config.yaml
vocab_size: 8192
qk_norm: true
attn_scale: 0.127
init: "normal"
init_std_qkv: 0.0406
optimizer: "muon_variant"
lr_mult_o: 1.5
beta1: 0.93
train_tokens: 162700000
dataset: "wikipedia_en"
Each number is 128 + 32 x the weight over its row's rms, rounded and kept within 0 to 255. Layers, rows and columns count from 0. Numbers have three digits each. The size before them is the row's rms in percent of the matrix's.

# layer 3 MLP down (transposed), 768x128, rms 0.0756, rows 415-469, columns 0-127
086:147145093101138162140151116126096182176102140130119135088108117078108140079121141126068141156160151144072064074167181116130077129098099121121161149168108085108078155196108120166121167133102107102069126110129071198166113112111062139137147162103085132173128121123164186129041115118135121152155147133163108174089154137172110174115115110187126168120145188145120089090078128126164140155131
115:164101151125195144142144089103156162171106161183086068133105085127112078146118130126153141131073123148129167108101161124138147174098049128153105191085117149146145138161132116117103135118127096108097116183144150162126118104075108163096151156146138114153120186148072158062194154119128091195172206102042126153088152082146146135100124145103143087129065107134104119133139129097075132140138
105:095093111098140114223155117159160148135167140175176187120131159081129129159114154129095185145158132140133080119077174126148176064119128108065123139142141115113095107146059126132109146113142095049173151141150141182068120085077163079112138178140134111151149102092102160126166088062126143120125157125125099128140093163110167152133136126067139116083101176119151139076133108161193107104103
095:113108099139127163121104106106089167114135174187110137171133167100123166122122171121117055136069096062135162162127080139095131141105165114110191139129168150106119104095081153126136192068130162066117115125116137143163171141167161094069123161175110178133194132077123081101139091163119102147097151120171121085135147152067099174135182094127081099082126152159107146175099132123078150125157
104:077156146136113128082102090133125104096128124104103140096105098104195157110155129040145122168117109137089131125189077104134101128134120170107141117098163125165073163138151115107109118128097129082127056089157100135115120164193144125139145124149121140086229156113133160087163116172029115123166125140139141123117143091156181209120156140130090188144182103170142134161080150124098105122109
089:182131111162134126133116145114098147110161126138097114144161178081100121153128111218142090162154085142153124135155110127106097082151212132144133145103159055054095175129120168092137116174151161091108134055051127120155143113172075116132116116131147117086123158170106174143176087103115139106094153168132104136052108140151166163110049134146147085127095132117150119177159091150136098156146
099:090131085106078108133169139101105081124123123159159090151159126205101184144040081174104123122098170180169184131092116048096142065142151120203149121078182118116159170122125152125178172134151103156160150154127111100116108132127110141111116074144061121126123144122139140184084099133152147107115056118108116164102166174156088137102097072132127149153125137116114147132179090139123144143128
114:184136060121141136100125115075142110164164172127089090114146134153102114192137133092181129065121127124159096076109162091106191197118136127092205168128125106083130137175091149089111076185119095169154147087108151137102077098118139138107109148133104178145156148160112096143111134142155137174187098126195105140151107041087146133166127148103168156127111157127066147112099147141115119112089
088:111070072158095106201099152122139114117081151177165074147121150133118095113166133126128075189124179157105120173158107116144138125128148174035145143139115072111108139072113047084117120106136104100120126113076141176120180120142116137101132126150129146117102127193116129102113153121169170111134131121167082140173110067138172176183148145128140059087102178178128104169161169122101135123137
085:136137185052124115114188167143148130059167118152114102111132164213124159145104090148185154167143096136140165127132111117090185080179147154119125147113135131092147144159133103170145152062110158115102093173157093143123107120140102109107139114151129110094094076138190105123114040113103071116098076141154168097116166085053115133104110116107194154133181104123132128110082121144088151146157
085:106119082117110135180112111144157104088130142140135156155129138130107137171126131155132089158190136107146111152144094096160193105170128088152128096125133115128123122154143078087112122200103185082078155092124071140086109150055123111086177122161064172069106138123080189128152141150139157087131145145100153142156070134125093165101178174104197085080159127103169148127063103178156161121145
121:103064151170148115119078169120169093155073116124165102132093151095094100141152171120115110152152154086111124136129150132151138128085139076157155150075084131115135120096153185140096106106122160132155116091146104153181123164153085112106076198143138046165085105156094146163144046128117096096180188127115199113177099099126164098151108172175184147131142129109101073090125128174156144120142
091:064129104119126187148143154091123104109111132124115155105070142105126120132115151122115147166134106137148137126139103109103122169126123084110111160149107125132115111126161083188121216097120080107187106138128131129171147158097125140128121106171127137121135052112189201104109105107105153094067102122085088044135173162101110127099200247082087169139125133128150112118108159136130169159180
113:124122112114142107168119128158145079080166183078066090146106139111187072153142133131164092092119115070134142163129127134161132164074083121117130140168106180137124122166138142120113107122132111155078155123144187052101101134143094117069173090143105173099128172112066191114127131098111153142086180125136159188118115087134154127195120192126138092158093113124106101113083192078112153124181
099:160082165131125179121112154135092165153097093097175105141138131131058164109125121148080099123131127131160100074106124151114171175161087124098182085101100154142186117129191173145055097163105129124069120110159107128125142170148157080119160099161106122147146129129151167129124166121072128194117045111069134197123123188150096092133125135120199110097161108163114129129067106148144109104090
085:137129126162169158093156147097146108084174119103077146083132145103128081128129142087144138127138121171162090189092106140167156100140124158126117155112119123198072056110141109100098105123097055133168081180114142145190097076183058150149139068122192131135142122101083151123142135085140146113127127104123150095123085085109189160121168125087124140189124076158147153150178101166147179108158
102:120065112122095104145143116120117118135081164114204116168128106162149114088187121183102133146114121164091089148169137125198144184163172167151115133157138085200123093149124117137083085113104025094107128110112137170122166158164145132076070187090167117119151141100171123117112117117140113149168079139147068145102093092111161102087158085093119153086112114152141116154113203146139135148130
084:158156142130100139152110141114167096145113097148152094128107133092161094122181135156133109107120110167143123171089140164102163146111118099114131154168076103196083121120121172099076147109131209139097126140129120161112107142099138135104108117200152092106165057206057133118131168102127091133169099134133120172105167054146142130165186164157055141161131161107131115145075123042141108071119
091:153124140117146148159075103147119189134139129119158186099101101137140104183112177145170092146117141126088116119129140118128153088097102117138155168085131138110130194098100136139116249131130129098179081144065127125126081077100086147134132169076102109139101133104148099121169092198119140173110153114175082080103139171148143088101147122123201130155138163106115093154082143130206093084119
102:096089168124094127132115163159079136183153139126124137196057150096108080105128143172093163131131123151110092130129092109123151145167090132144180123167115184187145122111127100127103115107157175126095130094158087159176092109064093075181154168151120080138090168173138140112047124123160109071166137131083146170136101069168107117081141124089170152108140160143145085117120091161194135095134
113:158080147081120148122119148152115132165120089115097084117121079119139087149136164101164101112109105123138150174174136106123119161131064109117112152135137104138173162159066108173155111141153099162107097165052133080159085141125122175150136181135159132132073167119094093062099132098099078121190149150121144147146102098120161174090085223188204135101076138120167133143093101116175140099138
090:110066083052134122106115097114095101131147114096173096148224151137147112131135081160115106136135158093163140139113095134143092130106150136111137138084102162164160106151087116189095043097169110152170109103091138136127142111171191171117149094211164120128129180173193130088126123129105073111097087118161126117128116111120139167129151164147141061126126104111159112165202146085113108102161
088:150114078125120170130174174177094123079140107067101112083111115108107140100057174071135120148159123157137086124177097140098141170154087121125152088120114105111127172179143068116168162102112077119075155127094108116095125166117091126170153151129146111117179100121148186116057094119187129182144162160159174129113160134147188115119187120073083130142116155095149138094154140153082102116192
102:193191183163152131152082092124158134137100116064096073100118130167122090181127126154144176093129092053099092092126136094111106128071205074102154139140186097065160139147089154128159081141169085126127150102169147141123130152089189140028109107127125107140117138102127125124122116134134163177106095122170104124071142140168091168159156139125120145179077144137131118127129135127167150111126
098:106089082122178112097154157148166159102078161082102072174170123123152108076133123209108068105119168108115120112092140121122040177102183111145135129194140102162082097108116125094117106077150139149142155105149133156140154146093131144132165139070117138076154151162118149122102162075147131092181139150111115154125118132101137130116092125160114127103149153190079121169125080210168074162163
112:136116156100121098136143162120155156115121139155138080143115117133107147170073164074140128127134038134171153125133146098158105080094131141108122161095153119094113067103200181091124121092088113115171128140100192121089156141213075102059080149122115094122153133185103089146144135041112132176134109132120147167107118110126167168111114129194124203140138101118131097163148172112144084156090
103:120102095131126177138171145133129132142106128153129110198113151134163112109133089152095117119153121117085116133097049124112126115167104110201098161132147051129124084160108165094132087136131102140115122118149140150169093112067089162069113180088107078069146184107173113118066077188133184126096128153128159140120176173177154113128087176163173137126166124217145145128075124117147116104136
094:113092117123104132146097121090074167130143142069102183149106102110087113153142146168082073147130137205123099164137097150138109109139197146195154126129116092108146082130140171163072138155147106119117088117161115125143117081127143124106198138106199129191112072133158164154049104146119141063128087088124130117111126223140102125154108075149128098097174096177158140148145145134097122165112
091:138119103115114166109105108059173148155130153145161184200162124106147072149138156113089089136090137172066166171095105145107130159093123121145095141146160090133080190116069154127159121158159132154131154105142129083101131133125115098131178130080115061108113133159137114127210156081154099152189102084127144080113128091144132105144167189152115167088169084144111201112074101109091120159121
105:061146091171112113148132116101145098093135096092111140117152051149144082118176108166185151107122133138171120129108140146140127140092142184102124150134180136162131110120113152136107159127143118145132160129099146134151126126138178088173101157116132191168148135153149117131095061149134132058053203146185088163113104178179093102147057145055117058107102119151039114163148122116126141118135
105:104125133176136078100129125111122103100127094109047197135146112115151181099085118158176113082133132105118101135060125118148169066083152123086186139140152110124149103106173181138119142041132108122171146123063147179120132145176201124153094112116097108143160142145114115149081138082169121062075149140122121192121067136137117137132118127166165123163150116123134079184143113194137143113142
094:112130108133182109136146186101149129170075158047174129208186181142143068133148132082101173101133114106098166146198117105115115163154106140125132158089096170078168149071109114082153123131186117095118114085156142106111099101170096061141091123166163102076129132135150093161067092131135059126103151143147153125136104125160094112121077169160091176132119142170120124151093123142128101137136
105:123154167086141168101114123194107117143156116203127096109208138118179140159080109140103151151155158073127114139197092094149143123108141157103176090094142114125109118135118120115088123144073120164115113110109113141151048173113201153090085051122145119144097089051143117098160113088137155146153119115103109127075084171117117170114159135159134140146162137067201112131145078155155143143155
087:157109172096100096177175153131139086108128129068103158122110090165181183109164074136129098113104069151113124121166119129147147101086161150093085155081127124123132127118191091155155144137176152105050145151105100133165173158172158105159118219139193141114176167130115082141121120146151099116165160136105141102140110030143126111148145090105062111146077136129111093147117162129101096140174
118:129130128136104133084154154152129116173118125106137125111187127179131151100074161136138161133156152149138139079154147089173118098162152102131104138119102127104146110126145242169095095093097140148167133133122028119112113119127119077077139099097131152119165136104138112218166127106136077117160044109150127175071103187144110095059087097150184142152127115110179148130151162079126137108117
084:150146083131142151180056121139087144127127095114155150151131156122102114149134129107089118161081142051125090168128096150089156139132152136176091134109170183070161090141080062143115078075129189105134164118155125120181122135131130166133146119075125171162072112160092142127136093117160178144082125128114118100187168135120178093135168071089147047143155144151143165097100111180122180152155
100:139176131089119182103127064202146141123150076159117106138118095126053175131134098128131122195141154153075139119197171126152173160127047135173133068112153161129116118137110143109103126125116099111148147098117040111119105100067112111143142142155137141134143163105147107142113096088117175127125166069122103094122123203221107137089141168159111115130138110164068168099105136121152112146106
094:138091098136098108127120173113118110119134197099133149149104110096119069148164108107144115146155195136154091150106194080119150120101104147081125119067100103188046140103095119059125147103128171119149149089171118177095139115093136154181117140166105126144085139185132178118204114149173082130093136177151063130114130056161178109115163146149112124119146173152111100145142095151114171170104
111:116139137138087153184102104110193116098103113124142163183169097125157195165134145131136127107127108158142157108094102183142165110087146152104129120124119114134152106133126100162109144136104161180105092169147107156139178072128130197098105120069071096120141165098092115175134140149110163101144110141155174163091093087097118155186139094121094066145139095047129077049152190129127149189082
105:150159148092133107084172064178122081158090129134175104138187090114148141058091191121138123144175137146073161143141138122163165179128097048135132149122119182094114111145117141116098118131157112090142156148148144088092189092153098173109097137109131112075078093131141126130132106105197135131088071101093169136165166156105111175099159174161124130171097099110104185164113096171069120137129
100:092100119127139134109113106137075131108146127105135193128101116151124094124107139184170172101103108181107110171163108116126105071049123170167147107107119113138158075151143205123136110191143110132192155064166105130103123146136152124108121175159122134141162104099082090165079131167081171126087173087135107117177167169135162150095099110143181183122133104151162104168067088074146078097134
094:167138104079161123127173134075155106108115136091143200153123124132129181110144155103143107138122144140093103082146135122082080151122095110135116120075120155102160160164071101166132095071157106200117126080199110094099126191127107123089120123075138086124141156133122111157114116137147146157133120054150198124117182118148095134142141166094088201103114105178219192178130124107123106101137
098:188163125126143120063116075135150139120058094144134114082091112115080154141137171087167142108154158192171089124195105123153120088117123145107105160144129121109151119094148170092158094150156117152134134124140167070089146151063145172145172110126147135062084105152176095164169116141092050170154160186116148085115150056140106153145147145105127116116157139128110079146174173087124065115118
100:149170155129122118118136108094122116116144124121131098075114184191147167088119092131072151083118093096103141085171084124092147091124150092128103147127127116114116127113085108138182172122137140117133131125138120145122160172162098157091136099117076202172103173140147088128119144110111206156168116170116086100083140160110023080177159129162181149170090114168139224141114125096112123118180
097:129107126107119105127122136196192193096144152174122159154116115071117124157150161100121190169185087198113140148077151133178095140066113113159132080110139098113120141151157119121171091124097108174150088054150123113110132124118120119155176120133120158123119122088080166203132153125117087114090097150104175143159122125110113080115134172112112156136133114186177090110078077031120136108113
090:093134104111112158111130133116125058077046144136099058150202175163145162135058130184115086154116098109168127187159111138151141094103130165140180101145174147145073107169127155101129150104116160109136149157128118140159131138119130129087156094124189176184137121108074121112132161123134127164081074128151086155096114122110175158065146062090070181098114096126139107138128158173155139128111
104:159151145147138136108083147145135119097161148119133183094094146130153137130046122084106110092173166149141088137154120126159177170112081151192102114121105086135128075104090141119087054125125148089164147149123129134130126129133158119146153122139214122160122170129165070100132188097059129171098159139114138102157051092125144131139148166173152111206099089103209092115118124129090092154092
082:149172152136112096167089105072108173060130147159121095142086105127157132073093113106146152130124141067044082168160106140131139138125122134102124227166120136072127135169138115163112159099132143109107197132104094141154135154130144065112136086196137141125161161129134180111144155114103087137204159087099099155124140099049125126100090086167126139120142088112176164141114191127112130097149
094:134154173167165058143163149052129153153132140128100154138117168144140173075160155118149156075130093181148155133103101145122095098086145122080168101132110130130064138122087091055064085159176180118143101162120122118068134131114128170099171160129198121092122130156173106116114100105122156136178119129141171065156125086115077078133173138154138134133115114189105148093157123054135135157133
107:131180194206160108093103126126091140157065123183139158144070136149140143083108106175137156160122113112103173066171132188151097082114125075122124167098120187105128131099135221191096164105128160130149092101143129111144077121120081154119079163143147153098126150123090097185140153155089124118112108131125131091094156058155103105112080129175103132149128103167116163120127076141113080146112
109:143131080097114149152125145186162112098113170174155120081090155062146131201094131123135097156118162118087141194100119140093109158060125089153138157147126143091095150159137144082105157176176171152103133119104090065111098159049110091108106182122140105112129154144110151075083107110183171161094079145179085074144172133148151137137105141148127085146114140146119169132147089184153091094106
100:133129154115128130172108130143101079106115119129160135134134121101064127166094180093126189085130094190124117131087160130130149113116028085134143140075083094108126082176126217179169093134080113096182201136107176063175173142160135124180138129135166142152144109117136110175120191126122095129126133167119118190102101143124141086127121130124099107153138129182134134112125083095092140108070
094:149178137134142138122084093097153122113166128122156114177081165091132059101102098112082078060145178094091184131167150129135172180144144199093199170113118178114132226105148118113133139089129075113138058113119078125132089118177121109141115126126097098131143112144125112087116125132130068129125064122143081135126141122169156133123144167172073178120153124162125174079171103131136147144125
114:110120165168140142104155113116103121207130138117129066137091093158142108119122116082160149086098143118153073154128092111104124136138100159096158154094189117134150116087104075112151122103115160093131122123023163118149109099188120151073142194137180171105093139137122183148133178132115167154102135137156102197129128084125133108136160144187129096140155087089116125157067173223122091131152
087:136108065144175074163153165095117122186102149136126212116103159084150104099107118155137129158156107115120161128146126086123128157151100097093108155138162140108107102128178137135108157104104154140124091156082175087162045105166106118070157088210133125074047122129155091122169146089137108151150158117145145094143140106108108199148138158110133071104138122181162161138086141098129193157080
# layer 3 MLP up, 768x128, rms 0.193, rows 416-469, columns 0-127
105:122165137173113091130122136195158135160139150075068174163155103174071067203157115130144097153096179116147095133138120186126093148125061135134126121086134093113103084139094104119126119124071128116162124108169198134179128103140188178091118121106116162133168145106149134148109190127129106123150088066124127118071144095052127164087155180071112114144132121131112182111115135137078095154129
103:120152152137115185146146134156093127118085087126119088118112091162101165128119139136161100115139084105120145135136122152111097182183145215105170113113080138138174143136131162146154137199166138169096083121110129096149162195128094117186067111110094063129102091153115098134067154133119138072124111047154148131140163153141153106116050114188114131135088103132125150095113181167039130119138
095:131142173115166102154145126152149131143163136145141092088121102100131170079121085154180112078110097158134105100097157119144170159119145122115144148052070126140150130050126130205154180133116063116117153134110165091069125076116095165133118109108205118136134179159080160117086125148187141145137152152192155088170127101082143142113101158134140084125128095152119124153162135044178153073145
098:138136141155066143097171146086112122159096136164081068156171133201095098180131133170144147145164106142129113096144159123104111146155059057127111156159097086133101098092185121136112149110122184093102126100107093096141154174078131180131162118074066063148119114104097116141199118108156104161107131119156119111131166140119089072094091177135182152133157182115143121111103185180098121136117
092:157119132115102045106121090113105138140132076098175147133141115129066141141148123148089095130133134102129125084153135083185181187109047159133157126166109176184089132157132062141130123174084083085097115179095084065180075136102199112133144160148145139140118119095093105104128146142145146173135124089080110144177173151136112120119154135090113140156125145088190142132112168146150204145114
098:120073128152116066170133133086103128126130103140148098158172157121176093142185145135178122137150123135191171133091088077129160100121141110081133136149167093128147154101122080128140127111124132123171107131076164151108129093068127178169040064122107127190139080167183198098138135131108058135093155138158068114149166128142155087131082149116167113138145093132172131129167181138069101140106
109:180139162148159120134083174120203166132129085154141147077133145139105051127067138189114131090146147124151112107097103122128124130154114134133103159140111135077168177169104116205128090093123125127103125173162146141116110066156160131133173134101164091097145124079088118136122153180128108175076133110077139181120015117135163175175136106155145120151106149072112117080124114136121162077094
093:090143115120137123163115152123137144178165107108152140156175040120148119144148134081106162119136099114114106164076141126070111160123115114128164160141151106115142082093186135071078131092132205157140078104127164099148155145106140094192118105164099154143125124116228139173093208145105054097110105205108139130097154105139106156111079135139125112176113106071143155122112138136134071107088
095:132165150149082136134100132074182132069149139134123079077092116117096081144148114131160075064118194118190100151165111103098074179089109203127155131098105196182089162153093122178143196173187138100192128108138159102113118111147102117108094148098155118150170146101178126120119152112102172114126095123132149174093142126159146126097179113107085067119147141105123136129179120142105114106152
090:136118167122155132083170137123173122123117074110105135147098091156123161080113186121153161132120136111116225134154162159171105145087125200131116078135144142146099117179083123190118134135133104135177063094133146112145139163182089170147088141064143096188091116120140127133112179098120127118074102079172103090111148080073066102140087142174114127188146101145115132118140192107155147106097
105:127142138092172129107137170113132098161174102130145094103169091109105154114175156166118180067124156086134173105106145145115121132099120055116092103103182189148147177115097120124102112121139217152122129077085099150155126130086088132137090107168101108116066103115069133165081120125100128121137136139160138107151156082145201152170153131160147134154131136187172095137127211128067077089090
096:149142158157097084143083153108145079074165174173109152117094145170120055177119094140123112123115116151107164097097177166107115136168115153103162100182116184149129163173089130119128097132091106181160128092127195137087140127083173192143187211078087129107149135131103061116141154051183138159160134136138100137145156119118117105145110090087168111089150144144095091138147112120088158122134
110:095155164138157095132113144175155135172088031069145133141139163130104137106132161076110173111146122063164144145155178177149188163128097089137115125162136169097097122123122093140129069166176160181107163138112204164087124118118108140149128140121105175077151079120062132148080122060151142092127107171159135102079076082140068133149126128136127108150146119175130103127110074114131166137146
097:108145084174130168136154103152089101111168096096045154131131113164200098124089204115138091186138070098162124137147108181114128142100132142160072092199116100084099119112122135134168165093136126161157123141134142100173186123129139202142152113094121144117137097060154175134115139126135153087121118119164141066119124172092126101132085140093128089069055145116177105101151162152155162142120
088:139188113099113071149134079187107106103133137167154139181132105087082073152085106148140171140145075152132193102129167149124183071161111099127120113171185159122135139123125149137104141094094111135099161141138143102068123152097190104115164099157059114065138179149159092129086126149111131161072110094151090143123152125089107107167113115171124152092151128184138178118033111155155153148131
104:139172167177117152108140145144153186128158179082136117158095145111145146152139113124215150099078143061176147072111168090074093182149074137148060143171140165103157146137084112038104143156104184116115111149078162118130144177117086124092121121133083141109082161181117087120093069087113112123157089117150091082149118125167158158168088144140135123105119105147135124092103130126116099118161
094:091160128136125167111129118115129123128201135186108100122188142160092112166093122031089143106102122086104111166127117082099133133124102078153152193188170106051166111153091144185130178093139097079098102172105087131057158180131158115154091088102081112150133175138144082153173117168115179127103111116105125118180104126170134134095121111150118120158140163135112106119113115129101199149132
092:128154068142158129129183163116143120083136112101060119069092139097159085097136101130063171133191115108157156119146123126123097126093116189112113096161135153170060096134167091104148100173098084122151159126212136127089124141114120088152104074106112198094106112110106125141170164152179144112134145137091107133152133072107157113156094138188151132127140109131175057106195130131194163137145
097:129148114113151133136144101050141131125164110107186134131170149105106115147105110115125150038146138130168168101092122128089172139120135106140117103041217118151164127108156131109111139087106171080137185087144179173136142132084169123088078083154112122110108201136083108096099121166097132152099076180127108157129189122113194166188120134095124151169108173099111101134117130080092132131122
111:094094094130122105106151135134109116128109107129157148154167090098082137128158147114090188075064149095151194120031109182091166155102101105139105121108082120132061176103150139142130115110149128180119177082023114129152151118143095107113150147180167116168144151106121180115123192143116098125144150156148141095145137095135184057126177139100104132107163169123179183143132099140134139100112
090:107159157146087132161188116096168133069183096078125138087118102111129111087163133143117120166111084142124071161116172171093164112168128113101125128207131137120110110105139163181148134138101187115090075181109121088055087140082112129189145135139083144114105121089141103139126095045139155164119080156097106119125155164151071135123150125113127142097126170185131153162152178117140201081136
093:157141138132127099132120064094193072097108069130111114107155135132135181091142109191145180145127086152151153123119200101176075125182118087096122122165054122134182136119104115152119098091131071116085105109161095135162093126102131176144119150158121141164105186071123207084128104090109143158154121131161147090106153064116102101149114156102130082110188194126135165120153136141106167127151
103:144110144178108129143058168104096099201148134185085146190153152167131158125135093165163149070108131148149072124088123138073122099104124158148139052149132094109116157167080137142114104152124163185113097015131114138098089113146155165159136105131127142103122087144139157122173125145129103127098173144164103119144114143188126061172122105149124085078106111096153155110082092085157107094159
104:146134168041196155166101089129087081151216099102181096155095169134085174105141189103115133123126114129154096120085113137106150149133137107168156122139134172168137181131117130121120176102121140123176089122056150130128142115130151111198115115133105141182179083084114085093158126132107114188140099122093132108096088112128090101143181090099083115218150111108130131099128142168103155101115
103:138167092198144127182107145143175149175073103091156094154124141158103169123185157147151196163108110149190057085068121164121148069095136145219120101097161121121161095111161153114141065119154137194153110115104143140120086139103067189126118116185091063138119095136124128110136120094141125136115134094110118094129136132160137151138174106153140099104102117164137148056142145117155100103094
101:189087181037185074136142084158146099094149152089107043094118065127079085148114162077112140084098159132116118095106139112100156083110165119137165104169111127198108121111116149096129138108173097115121135115087161180153172140158100109128121138123085122145138182149101148091134119152159115066172171134126161133107134149110113147192161132116132113148112156168124169158130106177101170141194
105:099136161170149115181144174142203115214112089110134130153180119178151162086115114128167124178096049118147122105153127061083078120132128114167112081129140145034126103140176114126158117097123117126111110108087074060089145152143127137112099175131130106091132177161139125093179123113154139096157188152161113158129137104116081108117084159190076141123153109145132115127150174111160112117093
090:121205129139100141171167164170109139145098067111131068096139181088119155083107063141162160124238130116146099046130121147064129132114105176133108105143120141167107091130154094146075129133178112152142128132124099180096105084148133148115120169125092079139164126083151133144062142169112075113095119164133142156074083175149146180107088120132158124152098138134116146162120160135172150105134
103:142147150138120121075106138160084073190121121176113117110081140127074144150122154092092105130173170154147150065157190135149171108155101175226129114088155157133099070146061159098147091141078125095094104112148161115099110129168201144094132093167121209152082188117172122144123102148098068104110134103141084091140138166115147122134104148113144100143069156142120138126162131119170134123128
107:161114155139113044155112136158112098105137056166121116171143145123132117109163122154121082077150130107155098138107142147193105148095136157156140115100158151118080080161126177115160130103102145095101103121095135121054160143140136180162089115083127162135120171144172083124109114116122100169160154193164111113148063158166151121004107125192092117139112090114131119109142105160200116159151
099:146130109109195060097109191110116121225111117124146117132171136178106101091153154083084117158101162074133114172129171132162098130156120160084098133133174186144180159111178152061110119118142122075161063107105167100119114074108186136138112137110117169146069099125185141100115103143073105086164163097129128115119061101141155101112144148151152131129184154096116134119109138099129171145148
096:082086183049122142097201084164097161115137113139164145137124118136132062115111170125127127096154118184112181166136099114128148106105110117127087108049135091058182124131103087162136108122125162101135127167118137112159130115122111123113169115140182083137126122138163161139113153094162065182107093120084129167136133200146185111190155131104098113147115136178137101141142120038107131186159
099:109131069143196134112179118130113118154112163173160119133171124131126128094152128116092140109154188173115108120094172090151088141201091064118111102085125051069080077158168174113104168122110107105177156103155149112105162139117141153140135102151094103154107125120164100153155179173100170050103153136131121145042111135143153118105124134120126181157141120073127173076144166093137126073115
105:164130102131168131126120091117173164096154138114057116087144157128107078136085183159142089161127097114161128175167138092107145121136087118126123120173127117103142165100136141115156121106128161089138041140125189070103166135125108110116205092078120137126078106116176150185137146078164067130120076150137152127158132179096186126163102125079108139131101126153148034146127180123133111137205
095:133123116127096141136211186143185153147106128168119114143086107149140163065114138093093147154143140147166100104076203119095095150138106127141182106134112092147121142138146176136085126175150056164068117121160119120134190057153169129122094188123130084108129120130098149149112130051097131135106119121157087119082084137120120105138044188156140174124114183071123084124130128125165111091117
090:149180130136154108104099141137177130099125121101085076202162164164095124143154178128130120052112136164126100105128133116165141144157129068137090084212093106180143100114100119128095077101111098155149165130137137138142162145170085154117132103139062174154115069164128100123156113142088133170122107150137101119189171101150131152198118062150125130120149118149168091110157072112172095050164
100:108138130159153153151156101133102105058104165161106139126135151112102126138154160149177152132168094124129155153149153129121091162131097106116051121153110056201085150167130140140160050149074137115068087145152123148044148143119126194094104123058159139146041136175130043105179145105136162146134103122112056145127168110157112117096108125109122112148124168113142168118118145103119123106164
114:140138161161077099147155164133171182144120187122109091098121118142042082158094138113091104145095126154107126143120085135047171151105107135067152107119171155185141145133118083055116184132135161072179134129092133095159123139168152109183081165106154165155080104099136126068087129123137112111165169098083164149132110127105147150125183104176120156120127095135145182143153152100099162093178
111:105131138143155089191125114131121103122146113109122143137106188122093097170157080074110102133105127133151149120131133135098136121131148123140194105057098172143132157088075046125127113156132144140133180110101150104176077117173121152106085168113112168120133169076171081173159133101085114168123117099142094087174127062188141065173154138103154209095150204108114149119131149160076116131155
098:149089136125128163152127075155077145102168141174105166138110138153128130124071152119119055103122142144096134161103143119136150088079099178109115142111178124198142143107138086108137105196122119098146114071171148124119157073108212112151115146152152133132123135095112090123106097183149168071121154089052139119157129141106106164109137131106181182076187150111160073120089216103162134115159
089:184131084114117132137074110139176171131130131166115092102110160165098083090119159185161084068199069143198135094104103082164169114123113124133175074124059111111137131155118180149133097134111144067111100155123132086160124103117124096164184182146177103117158115099156108192148159130099152171095131115144054147127142108093118100123174117155092078087122143161132159156135172111118107166137
102:039128204113122093203158162155173094119171082087071107150153122101122200118140169109138150170148094122102132118107192134117148087114136150110164106141128143139119096153069055126142100171129179083127126128163113156150089098132184133088076107141128121083095148116157167039098150148116153160152107108112146125102130178161124163130169121126100157164156106086167102104125082120157131146148
101:110107093161125104145157131072129092134101110122103103162132108138140145105140120107172153196095109162176118121114155147080118150169147097121127173146131091125078140160118116091149151142060172102058086129147164163148100193130019130149104091115167114159175137148167190058096068134181083122116176112143153150189155134148112126105132131157095138115082160064126104097179149138127155123116
106:125117171069115123162212119102113157127109153133130190177088136154071138120077081107094121148094111109137156161116076102097138060155110100166124121133151124174116131162095086119100160207123157123118113149142151133111185127159138186108140161112170105135152184138126104088106123149115159138156122058074090128059094175099081104213147107123188156151144145151122129153149102116077138131157
084:137125124094141106151127142127175171161157101139176163133122107106136134119095147127117172109146138154139140104064134082129130099127133103102103115091064108083175159133095111127095096143158183162134103155209130147141072130128147133137143209086106125087156168088148127116161140103098160138152164149060168148117157114169113031177130133125136170127180075115103132187046116135038136114131
099:112148108141146128116148138117097095148085106023114137134183138120133151109089227124142176126178147105124134149141082120101137036166112130097108163124086112183092201098141110150117083154127103103119111138091122068127158122117181111164155182163105100115164125154124131178219098125127129145103096133093124086169149118143147121109108120055155100126117132110167101099161150135130085113190
086:110101170137122094109181127130188130151120098129136138121134146139121126165106143051166097104117182170151133172116193155075050181127126139125120072207105088097143161103141092100151135130097156104185074116116143100128153126193111084123101154093114155113164147075138131091160093138158147121107129199195127125097123128133120137096135124171046155133081158111131044124115162134160139104138
099:172153131124155134168106154168157175156174111110157060095122083117136106164081125145124092105122134109092163141108126148101132133139133159196127088145142116195126109117173085144116196100112113136149153074170174217154099120174116128166121093122041128120159152129087164130053143090164135134099116094127109150129028149105145124107046158095116120079123135104111133117151156163148125144097
097:161176167143119079169202126104147124080166168117081117151133195113141147140118142159149124104128104108136069169105100113173143153115127172162078140142091153140116055172137130174161085122116104126093119138129060097172154121105165105065170136164135128099123127105109069113118118063199168104169135068107087173152080130101111125145161139079167124129126131080109123188158133099145151104179
110:101077161149165142112152115070105088159120107142100131211148139171084107059119118198102114133088096165134151133148172220116143103171132168092115077122105170153149136140141097148143141108071098171124076120170133142160147080173095127091150122121121139120088100125121151111134131096153155141088119120107100179141122089125098098120117196128104150089183124092148064090141154163165211104116
103:146140091126085077152144129127125116100118082086111161102092138195161118125126040100111162145125205102192137168154092130086145059160193123161088106133161132093090204102123068126168123132077139172144032158104130145103116103152106144111165151105152112148145151105183080099105149137132142127094144122179147104121113138132132063119137156094167144194155154127133087142138144129096113116134
093:155138189112171116135107192114146142112131125109162150133134151144099103096172122130159152120110139167115028081112130093102122135187106080120148140091164125130165180051111125108174140092113141093123087111174156157116148089134126150110117152106165159076083123216090179096083108110168107094173121118124067115148152176126111078179087101124167134112155119103138154155098148164116129042115
106:113167139140131090141121092147148138100120119137180098179128118163195148087090170119145146059179107136120110132115116079088122091147106146174090093188142156088122178123117121118126130126123133151160131130180101102107136136157135119102140181158096057160117133104121092095162116119076124035090112111048159188103082150098165148116118122137162113125096202069137127076103151152123193176163
087:131205125123151102069062101146127120166193122161171141109147123155150071047133140098130133139150126131162151070122106108213059098140109148182068148132152157174097084118087086146138097109180145143092131126083125152130128125105141170149117171152187070143163130132170111113157110150132127112142104099097071164143132196137107138171149132074147112123092152095161111125114140111110085088083